From a checkpoint of a small transformer trained on Wikipedia.
Size: 9 layers, width 128, 8 heads of 32 (4 for keys and values), MLP 320 SwiGLU, vocabulary 9090, 4.35M parameters.
Each number is 128 + 24 x the weight over its row's rms, rounded and kept within 0 to 255. Layers, rows and columns count from 0. Numbers have three digits each. The size before them is the row's rms in percent of the matrix's.

# layer 2 MLP gate, 320x128, rms 0.0623, rows 212-228, columns 0-127
101:158138136151149142115133115126133104158129160150076130122136164153124140158138149101169134084130100113150143115141109146116122136130105127144099150138153119129151118175154123142151124110092129183131122091126097153156102135101164130124114084101160101166106108126127125132144078136093120149126107114117139126147155128119141120135148170164127088077128054104117132134142171098139089180100
103:138146117133137149126104139166139136145124123115120108114106131162118121116144094122123132109092166067148095116168107108134161094136097135117136076118175139142123145161135147150105121103133104119154087116130102151166119119154136137140102106120187157125122086141096145181111185180107158124081120089152160140131152138169101094153103168095130126108145095121127115143123132132130131143110
119:121155086086144114132170114155094103111145146108130147100158124122162169107128140149113092166158117147125116162118143135149105099128141166141103123119123113110127146128139091107146129130162142090131161200152128145097105124155160114106145141137117161108127153133171164124119125125120111092077158126157135129091141154164119094117122115101139124120098160152194142118135092145120122125182
095:136106117089133111115114137148110164142121113115127128099119145125144139128104119128113109111113101127094139090148168102114184121149128139113143168140091101158095141172123126101152123161141085075123075129088128174115135142102110124095155119069101124128096093116152151119113130127062120098120133116139107117118099134107113105150098141132135108115142130103115119090093176144100083167134
085:149109114175151147132138109180135081132150118092096135136137105133125135142154107139095139118135127126171134164112140145108168131171099110136130108148141127094115144121117124110174191105123163119127091131096130121185135119107110140156113134110135115116131075093103112123131098107107130172120114129118107114154155114136109089138109181105091156142175089088126146141147159136103122113089
114:106149125152109137129126142114166143104127148115110131138078134185122131150112112093103145112155124126097138156108152126148146103120150121183064114115125097126135144184092127142089111117099099125159116100119089103111099135086147131131114152076136121129100080126143107109184138162137111121149104137110135118135143163134083088137096161108131137084170115111131142125123140121102096143151
105:120156115123113163071126061113095100098133118141154110110101176150142169162142122161168135133117127106114104117114160119145123139121133170075125129141127131129155088151066132130128160137134153118126144157118096109126071119133164153126146148141132130118151138184139118133137132134144137089118142170150130103096125152112139156093151105134133107126109127159137124144135071113098076112126
094:122130147156130107132128149096166135127143094127164144130104098110131135085140158104126090130155144163088106143176079127136112109118132071108142141137184125146120098133095096131138192137102103148157140146137114140143143128106135105113140123141153125112131134128130096100161132160105119124143120138135185121139185131126140109142140174126114129133197108106119148094182138135147132173105
084:193125120138153108138117171133186133154086116141109112157125120160133113155121138099142156114116145107110088131140119147139125126147149075136122140120086144158112129137085145158125114128110124127160090097137136126143119080122122125147117074093086137133105119107156092129128100152108134131183088090127095108134141116138138120197136163127127150128173121088100113132118155112109141124089
096:141107163122166158109156140156124130144140135110130144134076109148151117101134157137134156063148127139146111119150100131113134101149142103107112128095132118110118082195078133140110114123112129156147146129089182178145140114126138113161118091125125120118128089138151139164134124093134162131167106128121155130139173169192156116154132152121123131139137133089111124116080124126130133101085
100:162143127098144122122098106153155140155153106128125103110101125158138096139143164102160133158122124154112134140077137157110160080091138100108093095087126150159154129123121112096105121125122120107106101139069146090146158144176128171083175097093122121122114099125135136122162144134071133136126134144122133118142125087101127093098153135095108096117141121102148169130111155143107128147106
101:126116104094126174099124102142107134135122104111129129159149126121154157060137071152109157117138113137130128125143133146104146116137114132094115108144083130100110184092088136145150141153137178107093097136149126119107122123120142107129124180148152137058116101190119126134113138101129143126152168136128123112110139139119097133137139081097122091183112128120135149086136124098125109123158
089:126101140161133120112126123111144131192124105123133133144141132156188100082155083141123146134127136121116121167115121140153116111102115117119102116126109121127094175133147147160132132150099120116140131088135070179142151119143158089142133126110117136141150071108104133172169152115101108150129075131150147121112110144135126116161154134060132146086106129133141149124177147102092112143148
095:142155110141111162116147128110187131139142090134102204131110111113142114116084107143138144102110085114135099156188116130095130107114128128107142128129073159143171113122106096129104096155133096152153125113075113144159135120088160116151114105119156159105135123112163130145130129119114113160129111088134123132132142080088094137137165112131153097137159137129114118167105098114109140118110
104:156141115143110113139124149170134156126121132124117171148124135114070121130133139146119179131133133126139123106102091144103109141138158185142106114124129120172095157181122140092108092141137113176115084136129113136146123140157155105144135111103182118135117126129128113103152131107148156097165141109126146153143131109133147163137138099137142060120103126062117100114100193139109098143120
085:130169135194108113157121155120153168122102159116104120160109150124118125118093147112140160142129170135109124131133145101158101135101084128141152139159136114108095113113125117141127141154146139130134138109120131152156180127108096117153137121116146094144128136100125098196151075139144135138173135150094124117139127142187131116164123159160123157153131132094118123102178146101138188099109
101:101138152126166103109146103117153141123115186146103074104117134147102167153127159146156122073123107139136154154120126117186123143097131132115141079153154119136132148146100152176135104131092138114123112093169111153155171129127110149162140110101121099173134104129092162160131146140100136134114172130081108161111086130135144123164148106150098123101139121139121101120126098125142105102130
# layer 2 MLP up, 320x128, rms 0.0619, rows 212-228, columns 0-127
092:134141146129086111139150150140128110136119086126160119126149071138083094066137109122049146165147191161097129157127124145149120136163150139138150125122113118091089140098122157132166104129141109103142121154167162132154117102164114099120096135144127150126117161143100135126151129131157157107164124134113127098143103092139143131153138148119104159161141137167125145113146155127148155110159
107:080147086156160147108114109154113133124098139140123126139110135133083123154137100129118103126125133107168097120147106121172171085117120193113135127106136140132139120132110107134127156115124123093132119177167166147164130125166118108137111108154122141107146104158131157117115123167126159118118161076121149172125169156185143060133082122104146139141111126137125099138128166144129158129124
109:078094130135109109113082121089157210131134134085133102119104157125147143120116104102124132110097120124130134112118122101133144188158106110099156144184122153160137150123137140159149153149154130151087123134101109097123151157103108097105156111136120096144133123074110090107132176151126133149119118108089151115138120122100130136141126127109176146118142122072120108098130109113122118160127
094:121098115073112127092108089144094140101136149081118104117138183093133158120141157160126125135121121129132132060143164103121133111102139180122131158092084132108140160154111125101118154148141081091086135114151133159117125154139122112099141134099083103125133138160147153118090151139122095104112178138156107140134072139107137119131103115148142089120109146100122117141119125118112096122130
090:156165090150124142136162125136140133127114106124109157149121102115135136154155109165100134141154095110179159179118141117134166088115132144153133124157155163142153145092089100113085167118116181121128132186133141114134133148110110123147122145179140106093116086124121153145146088108111085139086154138151115145106145174138107113115105152124131114172106110104139131127141132116092167108104
102:131110152108129111128132104164091112163139153134135069123152156076121153120127135183154106144097110135139119087155133122130139123136098144110168112131121115124118148103147111085139134143116145131114101134164179165188125111154098148094140097182109122119140168150103139117094131099131158136137139108107126116161097073132158158138157104146125160144094139131145087133161127115166151137134
099:127141141175100150125123148130083098133105137180165130102112125138155138122159158153162113134128110162125101120141100131146115140133168151115153143119127130093097141100098129123142146178142111089132135115081140109143098090122155122142137152106140089107139159150120115146125116160134106100146113151110151103119104078127154154148183155136102163099142152155148113105096086168176120083129
093:149080140111103149112126135103117141085125153129124128140106105162087118173118129160144174098111110123133131088109091108122180134108130108128106167136131122137138121154102144119081082104151139154108131114111121176124119114127127115132094106145114122147096148142150152101066135145129178122124117125117121163128059119125193134115108150092122125127122126128135078159095128105139098144095
113:155153140094125131152118117125096136106129108138133148122092101104130112139110164079133106100108148103101158135149136143111144126095124142093122099120159156068172143140141153107073155127151163123152120140098130142103186128148131152133103131115115138127115127167117138108094087080119148122097133140174128122170152099122110155106160155172113098140168097134128093119125132085141101161104
095:107110141132130160118124124146128092124125157121134144105097117107171112105112110117185114098181106095155102111144131105106135106118137145091133157112169115117122138169158142121153157142117138146140149139088184133106145130128143116129135107147101116138142134149149133161115141101100154126132125148143160141103185121135147106107149140148135099151134135121120086087029066147111126107118
102:160132130119152168137130079089100122121123136152111125137154194115146132137146130125099152139110119164111124105110176164149148128143166092130122091124106140115170145143129131128168145150125173142137132138132118142071126077139134124152149171146135161122168111158132151158125163086139133098138146146105117140139093109091104136134165076155141113132087108141136136106119143114130160097179
087:136143132132125112149153136111164115102156132142124125098107144108110102174104168135160089159119118129140142150117126122163108141128159151149167148116167142154173083156148094094135085100115087154158207147086137106130139149149116147141155111100129142173134171099135128097138133153148108149086114138135144153099144158144149136112132149156160137091132138116129097166120119133119165128112
085:158134157106129121155122111155104133109130161151148084112118073180104109140130148120148146080125133134117137089126136116129143145171118077127152132130075137114097086163106143119134130079125122150148104116119129125162084100084100139121121090111149113160099131141107128115117115162164109128177112073117097120161141109089128136155126143150117150127159115121103117143089121106167135167124
091:116115134151111158076149099163165140157162103133126184153147134155177070108120135122109132125111097149087124109138159140085104116096121103099129139135092158150128141152139118093131143145102128159141124106084152121112130141108153165124128105127115132118135121089114088132156123069073134150173091118145120090122128126127116120144125108190122124124142139138097145111099139147111161109120
096:142111106144112110146147093150106196137160147113129081131127130134111116153108134114133135070123121123169147122134110120137186097112114161175138138116142138144119151159164099124123134105129128107167117101184125137152151097103092153138122097134160110136152120131056092139101132156111089120163145112149143142141163097133158122116142105094153153159137126155118101117155118111162146113161
081:097108097134147160130158131108117085158156105159154151130160118121098111111073095115125135152164150164098147143149151177127081118148154085132116091052071128101134131093127127095124105158133133132116154136132126090159108176127098109126115135155127129143147109126152154099147125106139115120104100107157162112107135147109098148139111108134109097135143168127112104119114144093136122157130
098:133117044129125085130168109124132132121162150129092106147084144147128141130135143152133133143093134104100125168160111111166115118095171167119134140117127093119133171144143125172140098126103127129140122127188104120111109140108168109142138087122133107136134107128144135133109148107130165136093150163089137130061119156123095127169158128103120134109171157129152114125120115092105109096144
# layer 2 MLP down (transposed), 320x128, rms 0.0604, rows 212-228, columns 0-127
098:164174147152116120111126136149144115153116125137119117161165112122115095106120132079101136143145146112090160134118111105117119132141116145137137127152170100105107104119105125140170109123131108150177102127154112147158101082144135107140127129112163130159123123144097106144139109119136110156144072122078158105142122147134164127151160168179130130116156087123124110113148201102160134169178
105:092133094167127121133133127132110143147133136121144119103152167145049128168111121122149090149137110145123130166123133116095104167140129157121097185122092131095125087094115082136155141141129121091115153178140161131128120140134113137100108122159089110115131114150149098098156112116144135118123134132157124135111145163170149054110076103127123107117129168171130134115097144136140135133113
105:179160122118136134158165129163091056138126118146099156130163106119111104148127152147137128149151127139124111161147142143110106079112147135166118115081108098102118096125103120097108106083081103124163120116157148161146109097128151158135097130132130153114116145167112147151121070118114139108152160156162094122124135140169132141140121121161081130150131122184138129160115137125137140105124
092:141132111134113118084135096122147133115146133134130105113132138110148142108157150104139147182156164165161118124118111144150072113125165132118118177105139162097136148110125128157117144141119129184127148169147120100114111085155170129173113134133143165116182146144148117139117128126207156121124137162142115130122146143139118154140097122104129118135145128137103123148145055105148174090111
095:105156118095110108156133163082113198121107144138133127128106142105144115142106130148123107148185133110122160145134131107154111109092157167137119155151108115159158138095154116150072134127100133102113145162141129122082122149131135131092123133178119138149099146153145159149123136160126114100111180127140107145108109162133123147109116091144138098140070161125168104131140108116120146110185
101:137089108148165119102142127153175148158121162125181124125121105138139108101166130159141133112110149130129070122119119136084156140153137126126154118075147111139150109147122122144114092119140141159093120110145129115142152112130153122176097074094122115166189098141102120114107140119130119160119122120089175125160120115137165155161128126148084122092098118143084106155112128144133108101098
096:126128118096152115125127135115146138109148126121107147155125086091120115105088089064088103142143108119117168124111167135120141101119112123159105116112112154164136127136194133141117127102150125170120119134152097141112176168154149119158126112147127153147115103080097146122121127099137134136124142090127096128169153167144089121126083106094172095186137131099150132135147160107107129151139
097:140111154093086125155102124106115108078121118115155159148130093142097143127147152139128117117130120145121137117114115149137133136114126096091115153130147119115150140159090128135107134109181138167140159126094129153135139119143131083162126109138126119088121174160126120080113148164146147133104131129112158152119083111130216136117115151042120099120152098140115136146114098135111115129084
124:132146140102122132152117114122098148102139097137108145127100098091142131144109169097137104083108175117119144137144149128122153135107113160080126093114144147092184146136132156101070139145128136135160134138113153155094173135144099160102094121118116161114116168162114140106088100091135135108099162142178137111157137104143107152101132154170124099130160086128117096126126119110146091134111
101:079158115125124129149084111155140085146122156110138131107087155082112152101098115149146088108189136085148112113155159108107132123125134159117124138148122101104137141169147174127125145176139138149092132132105150098094141131146145135106110108159123131139154141131145106163144121160090111111123106152124131142098163106077137092100145115133143074138157109090106119115080117138146130127155
105:133113123149133126098125093118119158107118135156148145188133159105110160120153134198137110125117114183120134112144157151133108159147147090127118097133131083126129107126125136140149146158143141150164116069152101163101117103113110123175115167146139133139147116119150145113112143080161135075136139101106138173123136155115111125193128113098139147124112097124133134138128097137142090091165
085:121113135118133138165098129146114138138111113122134150202117090151120159081136106106132174090143116141102097123169098129119136138135120097114115139153102096106100173122072152145111146133134149113133070081162136137133138125132105155106084126142133105089137115151124104174142098119110153109180123094103135123162122112107116112138122142093088134150157121151100152110118138137168146131163
092:145110150142140121112143102119151107191124128137138144139114101142156108084153076137146164101101114104113132119108132126154138124132110117103088122128113134118081188170140126163118106089097116117125137077126088163135172122126151088150146111104107124148139085118097142159166142131090098122139101122123124098131137130123132117165155151063136148084126128132099124107160126093097123157141
087:112101085176107184098158108107144124124117113069116158173129114125171098066073097123100135110109101121128129111156121127101115099130156141118143108110090154176141117110117117102132122128123124127095145101106155137169152120129162133150161118128131143108104130132142150154109105136119116183154126162126145140104118103087109132151144097125168104139150182126111127130137114152146150100131
103:144131111148096147105112175155137146127120105169180126068102119149136167166138135140134131093112175094146146149128133124155143157153096161110133155172088137129106155110107163123137109157126112090162166114110092110140119123097137111138130125166171101092124138102138122170143098160113122131126120133159125110098123133113143127115155133083127154146117110162154147132147157136163144138185
081:124085127127159137110132155129124100130130093151126165134148087127126107108073111113138101092127102128104180125108113193108112117148134108092143125093088147078100147118116142105104077158110120123149143121127134092157098143100146122151160127116125113140130122102119107156119087102127101115097172118119144109104124109114102173148128105103106106133159136082108087084127128121169107145103
094:137085110112116142128145154095128149151114124172122160141116088133147130078136115122133123150151163134111123082113152140058140123080108115127113143075081148145139112152158099148153156113136164132135131179138140132112100157162116122116124177123132092108086153104164113130096134119096158106152120120164130101154158149112094115108139106104122146137155125100160156143129125139107148115081